config.yaml
n_layer: 10
n_head: 4
vocab_size: 2048
norm: "layernorm"
attn_scale: 0.125
bias: "none"
parallel_block: false
init: "trunc"
init_std_o: 0.0385
init_std_down: 0.0222
beta1: 0.9
lr_head: 0.00372
decay_shape: "linear"
doc_mask: true
dataset: "wikipedia_en"
Each number is 200 + 40 x the weight over the matrix's rms, rounded and kept within 0 to 999. Layers, rows and columns count from 0.

# down: layer 4 MLP down (transposed), 768x256, rms 0.0526, rows 17-69, columns 128-191
# up: layer 4 MLP up, 768x256, rms 0.057, rows 18-69, columns 128-191
down17,145,194,185,220,265,192,211,206,183,278,204,186,225,132,145,254,219,149,187,227,124,218,192,264,157,195,170,212,184,173,249,238,254,285,217,276,83,184,193,200,233,225,218,278,214,211,207,210,223,306,122,172,132,190,189,179,104,170,227,227,245,242,164,202
up18,240,207,213,135,218,199,160,267,187,269,307,222,200,119,281,163,217,177,232,73,200,199,228,217,260,179,230,170,163,152,186,267,202,200,190,212,230,198,162,159,187,241,227,122,177,159,177,125,213,240,266,206,220,155,239,217,213,196,188,178,164,228,180,212
down18,233,144,249,216,156,203,156,148,202,213,220,184,169,119,190,257,180,188,124,254,183,192,210,193,211,244,235,147,207,229,169,148,156,185,245,144,235,253,210,275,196,207,210,160,180,232,229,116,246,214,152,214,184,265,158,121,245,215,172,239,264,250,215,230
up19,198,202,238,217,153,203,199,157,187,202,182,245,241,267,148,247,227,203,259,185,121,206,231,257,200,240,199,234,231,195,153,183,152,160,216,204,253,172,207,235,273,204,217,192,208,179,330,113,170,186,177,224,149,156,181,169,177,130,209,150,206,207,200,192
down19,216,168,213,234,236,173,187,181,195,249,205,217,235,261,232,89,180,161,228,222,206,208,143,260,237,247,168,185,214,121,192,152,209,120,228,158,178,183,212,135,230,179,158,254,204,183,185,188,113,193,206,206,230,245,234,180,192,158,172,177,172,215,177,210
up20,265,237,217,169,214,240,260,167,208,196,206,210,189,118,224,156,202,147,231,224,174,250,170,137,226,237,185,186,244,220,208,281,201,161,219,263,224,236,165,127,160,181,214,168,216,234,189,238,309,254,171,236,193,206,112,166,235,162,224,248,193,280,159,187
down20,204,251,208,271,197,150,168,232,180,224,170,219,258,234,117,234,161,202,184,231,134,191,122,206,198,211,247,191,233,270,155,145,224,146,174,213,243,201,281,140,153,225,265,196,190,252,172,212,187,208,244,173,199,216,259,242,152,230,224,200,240,206,123,263
up21,216,202,250,138,215,235,197,207,192,192,114,318,235,217,163,225,201,266,211,189,262,217,211,202,236,191,195,216,176,213,254,223,173,212,97,216,237,223,210,228,156,227,172,228,175,161,127,192,233,208,206,194,196,256,248,125,191,211,270,221,197,225,196,218
down21,180,246,171,271,148,197,167,166,287,242,256,151,221,245,235,150,195,172,152,167,174,179,193,268,241,73,261,258,202,202,198,208,158,219,197,176,212,190,186,181,248,197,261,146,217,194,202,243,163,156,225,275,168,183,200,214,188,202,173,222,246,175,215,196
up22,153,216,167,194,212,211,108,189,239,227,181,181,217,159,151,195,151,208,238,160,166,201,280,219,242,244,224,247,177,198,164,180,170,227,227,165,167,228,241,254,184,191,201,217,219,192,272,203,223,209,201,240,219,297,232,202,189,157,175,169,134,193,146,225
down22,150,231,176,297,200,267,122,190,212,135,226,198,228,116,285,153,247,152,185,177,196,215,225,152,201,236,243,224,136,197,191,273,209,212,170,207,246,171,202,250,177,249,125,194,157,183,192,269,141,169,196,222,238,223,141,198,185,116,151,181,215,188,100,133
up23,224,240,200,149,280,269,247,224,191,230,145,157,212,163,220,205,184,226,247,187,277,190,206,195,237,133,219,170,216,142,160,239,208,141,203,235,218,172,223,132,199,199,254,232,171,134,247,232,172,201,152,176,227,240,146,214,259,157,244,186,206,153,91,109
down23,225,232,219,275,167,199,302,240,280,208,241,224,231,199,258,118,241,190,187,196,240,250,276,187,147,126,185,129,184,256,159,184,182,158,177,162,195,229,219,215,252,227,144,131,189,286,164,168,155,193,210,199,174,159,246,250,176,73,131,275,272,188,187,153
up24,322,156,300,163,222,222,210,271,147,166,159,200,188,209,223,163,199,121,227,199,253,183,229,164,209,223,179,242,218,145,223,224,107,196,146,244,187,275,226,226,187,174,192,257,177,202,192,269,245,237,256,246,154,188,221,215,173,144,248,198,220,199,201,145
down24,250,282,150,243,209,278,172,222,182,244,198,145,159,186,155,182,219,277,166,163,277,190,252,248,259,210,258,162,157,193,211,246,202,209,218,152,246,195,220,178,141,225,216,211,192,209,195,224,176,189,215,180,205,200,221,207,210,183,201,146,218,239,116,184
up25,259,144,245,191,190,223,290,171,127,188,146,223,179,262,221,226,238,266,202,156,191,118,255,154,113,207,187,165,198,244,245,189,164,168,214,153,145,172,191,187,139,183,177,257,190,205,173,242,265,211,144,152,199,246,139,258,222,193,170,219,190,179,207,169
down25,186,211,214,203,238,180,148,141,205,175,183,146,112,143,176,281,198,195,171,266,223,195,178,198,196,134,161,181,215,263,202,239,197,211,188,252,226,194,156,235,311,181,193,307,141,155,159,204,201,188,232,235,222,251,213,197,161,141,148,247,259,223,218,301
up26,172,249,237,192,192,218,189,267,224,254,144,201,168,204,262,198,211,267,137,100,180,220,184,129,241,176,247,193,193,213,191,215,214,188,174,237,198,214,194,244,178,186,173,192,100,206,283,188,142,161,87,154,197,225,182,147,193,172,199,197,209,160,174,192
down26,198,236,138,208,157,115,254,193,157,217,190,154,115,209,202,184,181,215,164,141,195,167,247,271,275,180,241,156,207,356,183,229,322,188,160,198,203,105,201,143,151,287,206,218,203,310,204,171,249,179,168,178,211,201,182,219,104,218,189,263,156,167,205,174
up27,198,139,178,174,196,208,218,220,161,208,240,226,205,164,199,225,190,121,251,149,210,214,224,176,136,215,165,137,209,202,204,176,138,188,158,254,183,194,219,150,196,215,215,238,176,135,192,204,217,188,158,285,204,135,207,173,177,239,176,162,215,223,190,125
down27,197,193,163,196,119,181,230,200,234,188,192,185,200,208,145,185,203,149,201,254,218,182,183,198,259,198,274,189,237,187,133,161,205,238,235,210,234,137,169,172,165,159,179,188,249,182,221,199,165,205,191,192,256,168,146,194,197,220,232,224,174,205,164,198
up28,270,211,219,191,158,205,174,283,139,181,153,209,153,201,124,197,174,180,239,160,184,221,227,233,243,190,184,215,201,153,222,175,170,134,240,206,217,219,164,256,206,225,201,242,265,175,204,156,226,227,158,179,241,197,158,216,209,176,219,184,210,266,166,200
down28,189,211,152,172,285,185,136,140,260,183,219,190,113,182,216,233,242,171,210,205,167,172,111,140,234,209,236,160,189,217,166,210,244,216,182,236,205,211,117,208,209,196,174,120,140,215,205,139,215,196,239,237,218,199,186,178,160,157,181,255,310,98,196,186
up29,177,183,241,169,223,206,207,197,172,192,279,219,218,109,170,138,171,183,249,200,165,216,193,231,183,196,150,198,247,131,221,150,168,185,182,184,163,194,240,245,184,229,235,250,233,213,220,241,175,214,212,217,252,219,169,199,223,202,179,190,167,146,244,194
down29,235,190,230,203,188,198,265,185,226,222,142,198,196,253,205,229,193,177,189,184,258,215,194,206,211,175,221,248,237,226,180,186,213,156,167,212,202,216,169,207,210,170,143,227,189,172,204,185,184,164,222,209,261,185,218,177,165,188,214,124,201,199,257,206
up30,228,246,158,166,200,181,158,211,230,207,234,299,174,116,247,212,155,228,166,231,233,242,178,308,243,235,213,148,199,246,193,225,195,193,184,226,213,152,159,215,102,177,194,203,179,244,198,171,168,243,194,198,191,191,164,199,154,156,217,210,220,145,152,183
down30,195,175,185,283,207,173,228,242,171,241,245,157,205,229,214,244,286,190,198,189,211,169,205,218,214,183,160,238,199,159,176,173,151,129,117,217,191,233,170,206,219,140,237,193,277,184,235,162,186,217,198,219,173,183,243,184,200,243,168,225,248,236,247,173
up31,240,156,235,199,208,190,224,248,162,202,157,127,122,212,168,165,124,188,191,194,198,152,285,144,255,190,210,202,181,176,190,182,181,193,149,182,206,203,262,197,218,277,154,187,180,236,195,130,166,221,120,212,264,217,202,213,270,188,238,152,103,279,212,207
down31,275,156,233,153,199,201,188,218,165,181,200,177,206,208,196,207,240,223,193,283,194,190,235,285,204,184,225,162,136,235,229,185,274,163,256,206,248,155,192,204,232,205,147,249,162,147,183,154,256,194,241,231,208,203,239,240,173,175,216,303,193,168,171,225
up32,240,227,328,200,181,370,163,206,194,276,180,146,222,126,215,180,156,241,160,167,170,152,243,235,240,127,215,169,143,173,172,289,232,200,254,216,232,212,207,170,101,186,189,136,140,156,272,211,239,274,244,215,152,193,231,176,230,123,194,218,215,147,144,181
down32,193,130,189,199,228,251,223,156,170,234,186,116,199,244,209,261,192,185,248,180,166,147,163,190,272,197,254,259,228,200,205,218,177,185,186,246,277,164,158,186,111,230,158,230,227,175,241,238,205,202,172,188,138,232,168,149,191,226,271,191,174,200,262,208
up33,275,142,238,210,210,204,198,212,68,262,235,279,260,218,196,224,156,260,223,229,155,200,236,208,185,242,183,115,168,184,257,218,267,130,199,162,188,202,291,213,105,176,207,221,254,161,166,191,229,214,231,247,154,188,165,230,272,183,253,246,118,144,161,205
down33,158,205,211,298,226,215,223,213,146,150,152,186,174,218,168,205,167,202,130,130,203,244,203,185,189,212,135,155,222,199,200,237,224,162,170,164,223,131,173,186,210,181,177,171,179,170,243,209,238,218,199,192,204,281,195,145,141,188,256,178,240,155,247,186
up34,235,232,194,192,240,258,210,236,248,226,205,172,109,62,253,223,226,209,169,124,180,142,211,134,177,180,190,193,171,249,207,281,176,199,135,206,88,212,273,231,199,306,208,167,237,149,238,218,181,163,253,198,244,217,201,192,130,159,197,240,149,244,119,170
down34,182,223,208,211,164,236,169,132,198,132,211,198,135,205,208,130,232,210,203,293,164,275,235,236,174,230,239,162,278,258,152,151,217,216,219,245,145,121,229,178,227,226,245,166,183,117,190,226,228,117,190,279,196,216,215,213,221,218,157,186,267,206,149,239
up35,190,207,260,221,282,201,203,300,96,146,159,182,187,212,262,224,145,163,216,229,212,236,199,160,219,258,235,144,175,281,190,266,129,252,161,169,229,282,198,228,221,246,78,132,154,205,170,151,243,213,155,239,223,223,122,199,154,212,190,236,283,220,241,189
down35,215,154,161,225,97,195,243,196,153,180,194,154,240,234,170,261,210,194,237,209,188,157,225,237,232,206,221,231,223,96,195,117,225,190,190,240,196,193,171,214,201,155,209,141,165,186,205,203,226,186,201,230,177,224,259,189,197,189,212,230,223,184,205,205
up36,257,170,214,194,250,154,207,190,168,171,189,201,193,146,205,259,187,197,196,210,186,234,239,158,246,236,223,170,158,226,235,227,142,237,231,156,162,151,177,244,261,203,223,255,198,241,222,163,174,139,140,177,237,183,234,228,229,201,211,123,137,236,234,158
down36,185,79,230,246,224,156,234,189,204,207,158,137,243,221,242,264,234,180,254,155,207,227,177,252,184,226,233,164,261,215,185,210,148,182,163,127,157,189,185,183,215,228,244,197,180,154,175,181,143,204,239,141,201,191,194,166,255,237,226,210,110,163,164,225
up37,181,266,216,206,229,203,171,247,156,174,206,168,162,250,255,233,132,263,154,176,238,186,290,239,254,245,116,194,194,233,217,220,188,182,138,225,234,257,223,182,208,226,233,273,127,150,163,260,253,193,201,168,251,275,106,213,167,187,224,187,233,164,175,195
down37,186,241,264,193,230,245,209,206,224,165,216,242,199,182,193,146,208,117,182,159,227,158,146,288,260,118,192,261,211,156,96,270,203,176,268,207,168,153,181,278,104,196,271,176,233,219,186,142,255,224,170,152,129,204,206,233,226,234,218,226,131,220,226,152
up38,215,189,286,199,220,206,214,163,169,198,176,232,113,243,189,229,196,181,250,250,211,226,160,218,189,170,206,254,160,121,210,165,142,150,208,178,279,194,161,238,232,241,194,218,192,173,196,265,226,278,179,176,186,165,165,149,262,137,172,200,270,166,183,218
down38,193,196,211,216,187,227,156,283,151,191,265,70,201,235,190,198,208,232,266,235,197,225,266,249,179,163,180,171,239,242,116,205,196,166,149,157,172,212,295,182,162,201,168,204,156,164,162,180,217,211,193,212,197,217,244,189,213,205,173,253,195,168,196,218
up39,243,209,232,62,205,245,144,162,229,172,189,279,191,223,176,277,204,235,200,287,158,196,208,167,219,184,220,202,196,204,189,178,140,191,174,196,202,162,192,187,114,230,153,175,185,260,176,198,155,248,143,229,215,217,214,150,128,175,192,268,113,152,165,171
down39,169,141,232,208,202,198,207,134,166,164,104,260,266,211,143,131,201,173,276,190,243,190,206,219,198,254,152,240,177,228,226,225,124,122,280,146,158,122,196,212,157,176,147,225,146,184,219,190,279,193,241,228,288,205,279,258,245,121,304,273,227,194,242,247
up40,173,186,252,201,184,247,202,210,200,165,246,194,252,236,159,195,207,129,177,173,195,196,248,134,188,161,172,114,152,223,207,189,174,172,168,247,251,221,168,206,191,229,93,208,188,208,114,234,174,192,196,243,155,251,164,160,195,146,223,184,198,215,163,158
down40,185,200,125,184,114,177,217,300,217,210,173,171,231,226,228,216,235,190,162,197,226,178,133,193,207,237,158,213,214,196,226,204,185,193,234,168,175,128,244,188,215,169,179,254,151,138,243,219,216,178,148,267,317,185,198,200,178,162,166,201,251,222,191,223
up41,192,190,278,137,227,217,182,162,114,171,148,222,224,166,201,174,130,257,192,176,208,202,190,185,251,246,203,162,193,278,184,169,221,197,137,145,197,220,220,197,157,198,212,225,280,222,211,246,180,242,309,242,161,182,219,198,240,165,218,228,201,193,194,168
down41,224,217,176,243,113,174,209,201,183,191,231,175,240,145,275,231,198,236,252,226,122,249,110,209,157,147,236,223,243,138,221,160,156,148,156,176,155,196,140,242,167,196,191,166,195,275,188,186,187,187,199,187,201,201,209,212,193,272,208,213,186,151,198,155
up42,194,220,277,212,245,186,164,166,180,211,190,164,220,146,184,222,174,263,260,129,234,213,177,206,215,251,225,202,163,219,198,183,200,160,228,227,236,176,228,157,144,112,128,170,124,243,249,151,158,236,173,199,291,221,240,168,230,158,227,231,177,152,160,133
down42,203,207,175,279,270,183,151,138,168,246,272,172,170,123,187,305,196,172,221,167,249,246,297,217,117,150,236,265,222,219,132,196,194,130,167,159,174,158,201,275,206,255,196,169,161,195,171,115,224,231,242,162,157,219,171,264,217,176,194,195,166,200,153,133
up43,162,108,203,194,201,284,166,169,212,235,200,204,225,203,173,190,232,263,215,157,176,173,212,195,238,236,124,104,162,205,199,211,236,196,257,258,268,250,209,200,104,234,226,258,214,154,283,239,215,213,223,212,212,258,200,129,188,182,220,214,288,232,124,172
down43,240,246,241,110,269,243,137,206,166,233,179,223,202,211,179,212,180,165,223,175,179,188,236,195,159,188,254,160,237,193,175,258,219,170,168,204,177,164,153,217,265,131,163,168,142,211,135,210,271,169,221,147,204,188,176,158,188,181,217,141,229,212,236,218
up44,217,208,199,111,239,313,249,208,205,221,221,120,183,245,222,245,191,160,213,187,181,228,250,204,195,200,190,168,208,107,166,221,170,171,312,192,154,165,163,220,204,187,244,209,183,199,187,229,209,144,155,224,262,237,205,218,191,150,189,127,250,133,213,204
down44,228,231,130,207,222,158,251,205,220,180,173,125,79,150,196,190,155,205,154,209,262,175,213,187,190,283,186,223,190,215,152,267,205,220,166,211,156,237,183,207,162,173,153,121,205,171,192,228,161,187,229,181,203,166,144,199,200,149,220,208,226,211,228,122
up45,190,328,231,199,182,272,259,153,263,135,229,206,184,232,240,186,191,196,225,196,204,188,234,240,208,254,199,230,137,146,204,217,244,169,159,159,128,207,161,158,99,136,200,159,180,225,178,182,285,245,141,227,208,227,183,199,149,258,186,135,224,173,200,185
down45,227,259,211,205,279,169,179,196,172,170,195,207,201,194,230,193,194,185,106,225,224,140,155,225,211,239,171,206,177,222,254,139,264,193,209,252,244,176,142,183,280,143,254,168,120,193,176,259,165,126,195,201,270,126,264,213,284,225,229,216,247,198,122,233
up46,241,229,219,176,176,149,114,248,236,167,194,240,164,128,194,215,163,139,184,150,291,191,270,225,284,269,185,264,191,149,173,226,186,190,223,230,262,201,171,214,174,208,209,178,236,207,212,173,244,221,207,197,296,222,102,191,213,184,153,137,252,234,173,165
down46,221,244,208,196,177,215,239,258,169,158,259,245,209,237,185,45,187,237,209,131,157,245,160,211,198,190,199,237,200,208,236,186,283,269,222,183,217,198,153,210,281,186,220,216,176,221,160,169,216,163,241,133,166,186,174,163,226,186,261,212,220,240,272,151
up47,205,202,211,151,195,198,168,172,191,237,177,242,199,212,196,114,175,153,170,204,240,161,306,262,276,204,193,154,121,215,226,176,225,221,240,202,214,212,285,253,214,196,271,160,224,148,109,145,207,208,202,222,255,200,138,175,189,160,241,106,207,239,201,253
down47,244,223,135,235,206,147,241,249,238,186,212,196,167,247,182,212,153,152,229,201,195,234,182,167,186,168,181,144,182,186,188,236,234,207,216,319,243,213,170,188,167,169,234,175,207,179,153,169,251,183,145,204,185,221,192,157,200,236,133,216,191,223,203,235
up48,231,224,206,169,197,168,227,201,241,200,216,162,235,244,227,190,184,145,192,199,168,189,209,187,237,237,164,247,184,200,177,149,157,198,204,117,224,157,184,185,120,297,216,141,156,263,210,182,212,177,172,155,287,233,229,280,311,232,207,215,169,197,153,162
down48,145,191,236,273,209,180,181,224,182,186,191,188,215,113,177,192,221,141,208,131,231,244,187,220,226,170,148,220,210,220,204,260,97,226,204,204,225,262,176,196,201,183,187,194,137,263,176,138,175,207,185,184,177,180,213,163,192,164,202,246,185,268,200,271
up49,266,136,214,147,201,190,184,206,157,193,167,172,237,211,192,108,191,138,286,172,207,217,305,206,260,250,196,129,172,169,202,184,113,167,226,199,198,201,145,177,271,208,234,230,206,123,190,204,214,151,156,245,185,180,211,221,171,185,265,187,216,174,211,189
down49,182,254,183,173,128,225,175,201,263,195,207,224,234,166,316,267,242,164,196,164,246,252,121,212,179,155,223,216,242,177,156,212,334,198,237,277,249,247,212,146,137,203,233,190,229,224,199,257,142,235,195,244,166,190,257,183,210,150,242,176,220,216,194,192
up50,214,233,289,171,203,201,198,201,108,165,182,194,199,159,267,165,218,176,234,214,110,240,238,150,167,252,188,283,216,255,212,175,157,162,130,201,180,230,222,239,183,209,175,226,124,191,178,206,200,160,208,240,240,123,237,219,236,204,228,253,136,169,155,194
down50,272,263,224,172,179,243,167,218,180,158,278,206,258,275,186,157,182,279,193,230,178,210,223,238,243,205,222,205,211,169,205,187,178,191,193,141,209,223,162,136,156,165,240,302,185,174,200,267,155,195,213,177,206,240,233,156,216,194,213,138,193,235,218,264
up51,160,151,181,197,205,197,192,139,158,137,233,236,193,246,191,208,257,175,245,138,249,137,218,240,193,167,187,218,137,202,215,240,169,196,247,159,129,208,226,184,173,218,191,170,183,198,162,210,196,148,221,211,189,244,192,194,252,152,190,208,210,256,82,118
down51,186,159,210,180,217,133,178,232,135,207,187,243,261,172,187,196,223,199,217,213,265,185,190,227,252,211,154,230,209,180,235,215,194,138,208,168,108,199,225,211,250,140,120,212,273,249,147,253,171,206,262,178,201,199,170,236,300,190,195,105,132,234,243,175
up52,251,194,249,171,176,208,207,181,170,215,230,250,196,133,191,215,251,225,196,265,231,224,178,143,207,200,194,145,217,191,232,242,165,168,194,218,202,152,141,206,178,183,184,238,227,281,243,169,123,213,198,199,199,166,200,262,265,195,283,224,179,166,228,258
down52,144,194,233,231,223,178,231,191,225,254,179,147,193,240,218,183,218,174,246,191,177,160,181,198,211,197,250,234,138,203,155,184,257,228,150,268,181,207,243,196,212,253,239,182,159,219,211,198,239,175,187,219,203,181,239,180,162,218,135,163,205,220,177,181
up53,186,212,211,137,212,206,195,245,212,215,244,197,222,222,307,230,214,167,220,213,214,144,235,197,224,211,184,201,220,218,249,201,154,116,170,245,194,233,200,160,183,199,190,207,195,193,195,150,185,184,240,234,222,143,209,172,208,133,223,228,185,130,189,223
down53,210,99,191,180,242,157,245,235,215,206,157,121,152,244,176,195,178,236,176,198,125,228,197,211,247,146,213,184,192,201,185,216,174,244,223,164,256,239,208,235,208,163,164,204,164,181,180,226,207,208,162,209,165,159,213,213,204,211,241,196,213,265,206,214
up54,310,217,226,131,266,226,262,200,145,214,206,225,172,239,247,178,181,180,209,187,207,164,265,223,208,197,135,190,223,248,232,201,189,152,181,243,197,125,161,211,196,231,220,259,162,124,179,138,252,238,159,193,199,206,230,225,124,150,191,231,165,211,149,155
down54,310,153,187,244,157,171,261,231,200,168,199,269,184,145,170,169,261,224,246,239,185,181,221,217,179,196,209,276,157,228,173,173,222,140,205,242,222,193,191,202,222,153,228,165,200,209,96,275,205,129,199,189,214,195,189,195,204,201,255,199,284,212,142,312
up55,281,214,189,143,198,233,170,269,212,203,152,198,127,174,174,189,168,258,239,226,228,134,259,215,179,214,195,184,251,162,184,193,183,198,249,237,213,192,131,198,203,202,189,193,261,149,272,213,215,231,298,168,218,156,189,262,175,200,196,169,253,217,202,209
down55,107,214,120,293,198,208,206,203,209,227,178,175,313,235,249,297,156,131,150,197,249,236,153,177,237,156,184,254,139,230,198,212,218,188,170,147,191,211,194,239,180,172,220,203,249,213,175,251,192,200,138,222,214,214,233,121,168,219,242,148,206,225,166,140
up56,259,183,184,166,161,185,226,276,163,267,202,180,96,207,255,185,194,213,163,170,170,147,222,266,172,241,131,183,162,202,142,212,216,222,160,225,220,295,162,192,205,195,180,228,170,192,197,218,220,261,200,171,288,144,166,262,222,179,255,107,152,162,212,158
down56,270,217,228,179,173,196,224,293,271,125,188,161,210,310,174,148,213,148,225,194,207,243,127,225,209,221,155,214,203,179,190,163,138,214,135,175,253,180,241,238,200,210,251,207,216,308,257,219,148,260,184,182,153,186,220,157,189,101,167,141,206,277,212,148
up57,316,201,243,174,274,255,218,183,167,191,178,219,217,178,192,154,193,256,223,180,183,141,240,267,141,252,217,139,229,229,154,114,190,193,231,211,212,176,176,166,185,192,165,203,114,178,212,141,275,182,171,226,206,147,231,273,189,209,232,186,153,204,197,263
down57,199,248,200,249,153,202,188,160,254,117,225,172,150,167,209,220,155,171,222,192,128,261,194,168,138,202,208,125,159,173,178,197,250,225,193,219,191,182,264,248,216,251,239,254,164,176,253,260,200,214,153,164,191,196,226,189,212,203,199,220,257,216,154,190
up58,225,166,235,179,162,208,97,148,187,203,231,209,182,198,203,203,168,187,181,161,255,134,246,224,216,222,198,144,172,206,151,163,121,153,234,192,175,192,160,185,175,194,177,193,158,174,274,182,271,138,172,216,228,215,230,210,117,208,247,182,176,250,152,192
down58,179,195,182,163,250,244,137,216,219,191,225,200,166,231,137,167,227,185,114,205,167,182,196,199,188,138,226,199,233,182,162,213,221,232,227,273,105,212,184,164,242,203,218,221,166,194,204,199,208,207,200,209,177,175,179,157,280,122,204,209,247,175,243,127
up59,182,179,221,141,274,164,199,241,147,192,199,250,180,219,243,228,208,242,183,160,211,163,181,117,229,176,165,165,178,251,188,232,207,198,238,164,175,266,214,158,120,208,183,211,233,186,229,208,166,188,213,208,169,155,126,230,306,175,180,227,224,219,207,232
down59,234,227,199,285,144,115,193,209,213,248,189,90,198,200,205,209,199,251,181,187,173,178,227,243,180,208,208,181,231,213,200,219,246,191,168,195,237,192,160,176,193,166,168,154,269,188,133,167,180,212,165,172,231,254,203,149,188,211,124,189,213,204,120,199
up60,251,198,171,197,238,206,229,210,239,269,306,316,204,156,223,162,190,252,167,249,193,134,199,204,159,190,195,184,182,191,187,290,179,218,145,233,226,218,215,221,152,257,197,169,207,195,211,244,181,153,213,210,254,254,215,145,233,175,188,186,227,165,211,226
down60,174,204,207,265,122,198,191,161,162,200,278,209,221,213,164,224,180,226,190,189,136,221,204,177,160,203,246,178,197,202,197,181,182,218,250,204,137,191,172,98,163,351,202,184,240,188,157,142,195,212,171,229,150,249,248,285,263,232,116,233,195,239,320,188
up61,177,201,191,171,229,279,232,254,196,264,223,141,205,239,161,207,185,216,193,199,216,173,253,159,151,270,157,194,198,145,223,175,161,174,232,223,231,218,210,190,118,290,151,161,233,224,144,132,265,178,222,263,218,236,276,191,226,218,162,183,195,147,149,157
down61,199,177,231,226,186,209,135,171,201,142,151,210,289,202,177,185,207,183,183,228,201,216,210,251,143,185,188,219,145,172,232,212,179,232,182,186,165,208,212,235,223,143,197,199,204,178,194,287,219,146,159,249,210,153,193,176,172,191,199,224,212,179,312,221
up62,222,180,242,152,152,209,216,242,235,251,178,126,236,174,187,139,211,164,186,223,234,113,184,123,197,206,236,191,206,199,210,232,197,156,221,237,168,208,240,163,207,228,171,104,106,161,129,235,217,247,218,218,186,209,153,172,150,138,181,185,148,186,182,214
down62,232,210,182,290,183,236,225,197,231,210,176,220,128,225,205,222,147,248,212,156,245,186,181,164,281,182,169,209,236,283,169,158,160,204,128,169,249,193,200,180,158,176,244,308,225,105,182,137,260,271,170,202,125,179,227,194,258,171,169,176,187,206,184,116
up63,180,145,212,148,205,217,217,214,123,187,152,215,228,146,162,173,155,230,238,182,121,174,239,185,202,206,220,212,159,232,199,255,118,162,153,203,215,112,212,268,183,195,267,156,185,207,201,108,93,116,190,153,284,222,184,162,232,195,193,265,193,152,186,215
down63,242,181,263,263,194,204,182,180,213,196,174,175,174,229,253,190,218,171,127,227,269,158,197,218,165,198,194,188,136,206,228,169,186,175,209,207,196,220,228,247,189,192,214,252,127,241,256,151,236,72,188,236,194,198,176,165,230,233,172,221,182,170,184,233
up64,230,239,247,184,216,168,226,151,140,193,210,195,180,145,274,244,160,274,228,208,143,217,220,184,251,195,194,163,211,209,245,195,183,177,206,212,149,176,188,191,207,194,228,328,208,192,187,259,224,177,243,269,211,185,229,265,227,129,195,212,196,231,138,192
down64,110,168,140,234,208,201,251,167,210,271,173,126,177,222,193,136,213,219,201,184,214,177,205,165,238,309,262,269,189,214,262,243,160,179,122,195,205,263,170,209,159,181,206,133,257,207,225,193,244,227,175,70,140,143,181,255,241,193,218,97,172,164,171,259
up65,204,205,166,225,216,283,198,275,189,228,140,178,168,172,163,236,199,211,282,238,199,222,312,177,135,131,156,240,214,175,224,182,113,233,212,306,141,267,162,179,225,255,205,194,217,166,203,186,275,203,212,220,134,206,142,233,206,197,205,223,203,215,180,212
down65,206,241,202,290,196,197,225,180,171,145,218,184,244,227,124,280,236,236,257,221,181,217,194,187,248,201,205,161,206,145,163,201,209,227,190,195,188,184,264,164,254,248,256,111,180,179,204,204,227,176,144,249,200,220,141,174,197,155,218,257,193,165,216,166
up66,152,192,233,247,156,224,237,226,82,197,214,204,156,213,177,256,230,162,182,201,213,255,203,199,218,187,142,184,201,247,123,122,182,168,204,216,177,208,196,215,235,232,148,275,220,270,209,223,171,238,206,227,121,265,233,207,237,197,195,152,249,212,214,186
down66,255,142,137,182,180,217,160,198,282,127,211,201,175,304,186,224,245,274,159,223,247,202,175,169,218,199,166,150,217,257,227,200,228,246,194,183,240,145,221,151,103,180,261,80,197,182,181,241,188,212,232,210,213,126,246,199,167,139,148,238,289,190,144,210
up67,259,237,202,149,162,208,173,233,210,216,199,214,245,158,237,99,127,201,253,229,258,170,232,134,163,190,165,177,205,206,150,229,150,177,247,203,203,143,196,220,177,180,214,162,170,223,156,241,205,143,245,178,153,148,179,234,221,202,245,195,202,152,223,177
down67,227,142,184,66,159,148,166,204,238,196,180,196,183,175,199,175,296,159,190,157,191,262,251,178,238,200,131,119,232,222,262,164,264,198,277,166,179,148,175,191,250,148,277,262,143,214,244,180,165,280,171,207,160,256,113,144,230,153,241,189,142,274,215,236
up68,180,170,193,140,233,221,127,252,249,238,115,201,187,146,291,179,167,181,203,198,203,206,239,196,219,220,213,251,167,196,202,289,183,211,231,213,279,188,254,268,186,204,211,195,188,184,234,181,202,258,260,246,261,214,152,202,124,206,182,211,214,166,158,182
down68,220,273,230,196,144,229,238,205,140,155,167,162,252,181,251,159,182,235,186,203,213,179,156,207,223,236,159,197,229,145,198,180,180,198,206,256,218,202,177,166,181,191,241,231,208,219,253,154,117,284,147,105,209,150,163,205,174,188,205,263,207,158,222,267
up69,190,259,228,198,223,190,175,203,92,205,219,174,254,203,195,164,142,230,199,203,150,301,226,170,182,174,192,173,205,175,137,195,238,215,194,219,202,232,152,143,150,266,158,154,219,205,241,177,167,156,202,129,330,181,199,171,273,152,221,121,179,248,225,238
down69,218,214,192,156,212,196,176,199,182,235,257,193,135,166,255,197,241,209,193,175,204,251,240,124,153,217,206,193,161,242,188,204,237,198,231,231,197,204,213,193,221,180,180,280,186,87,185,270,242,220,166,155,180,168,214,174,154,198,238,188,174,158,170,208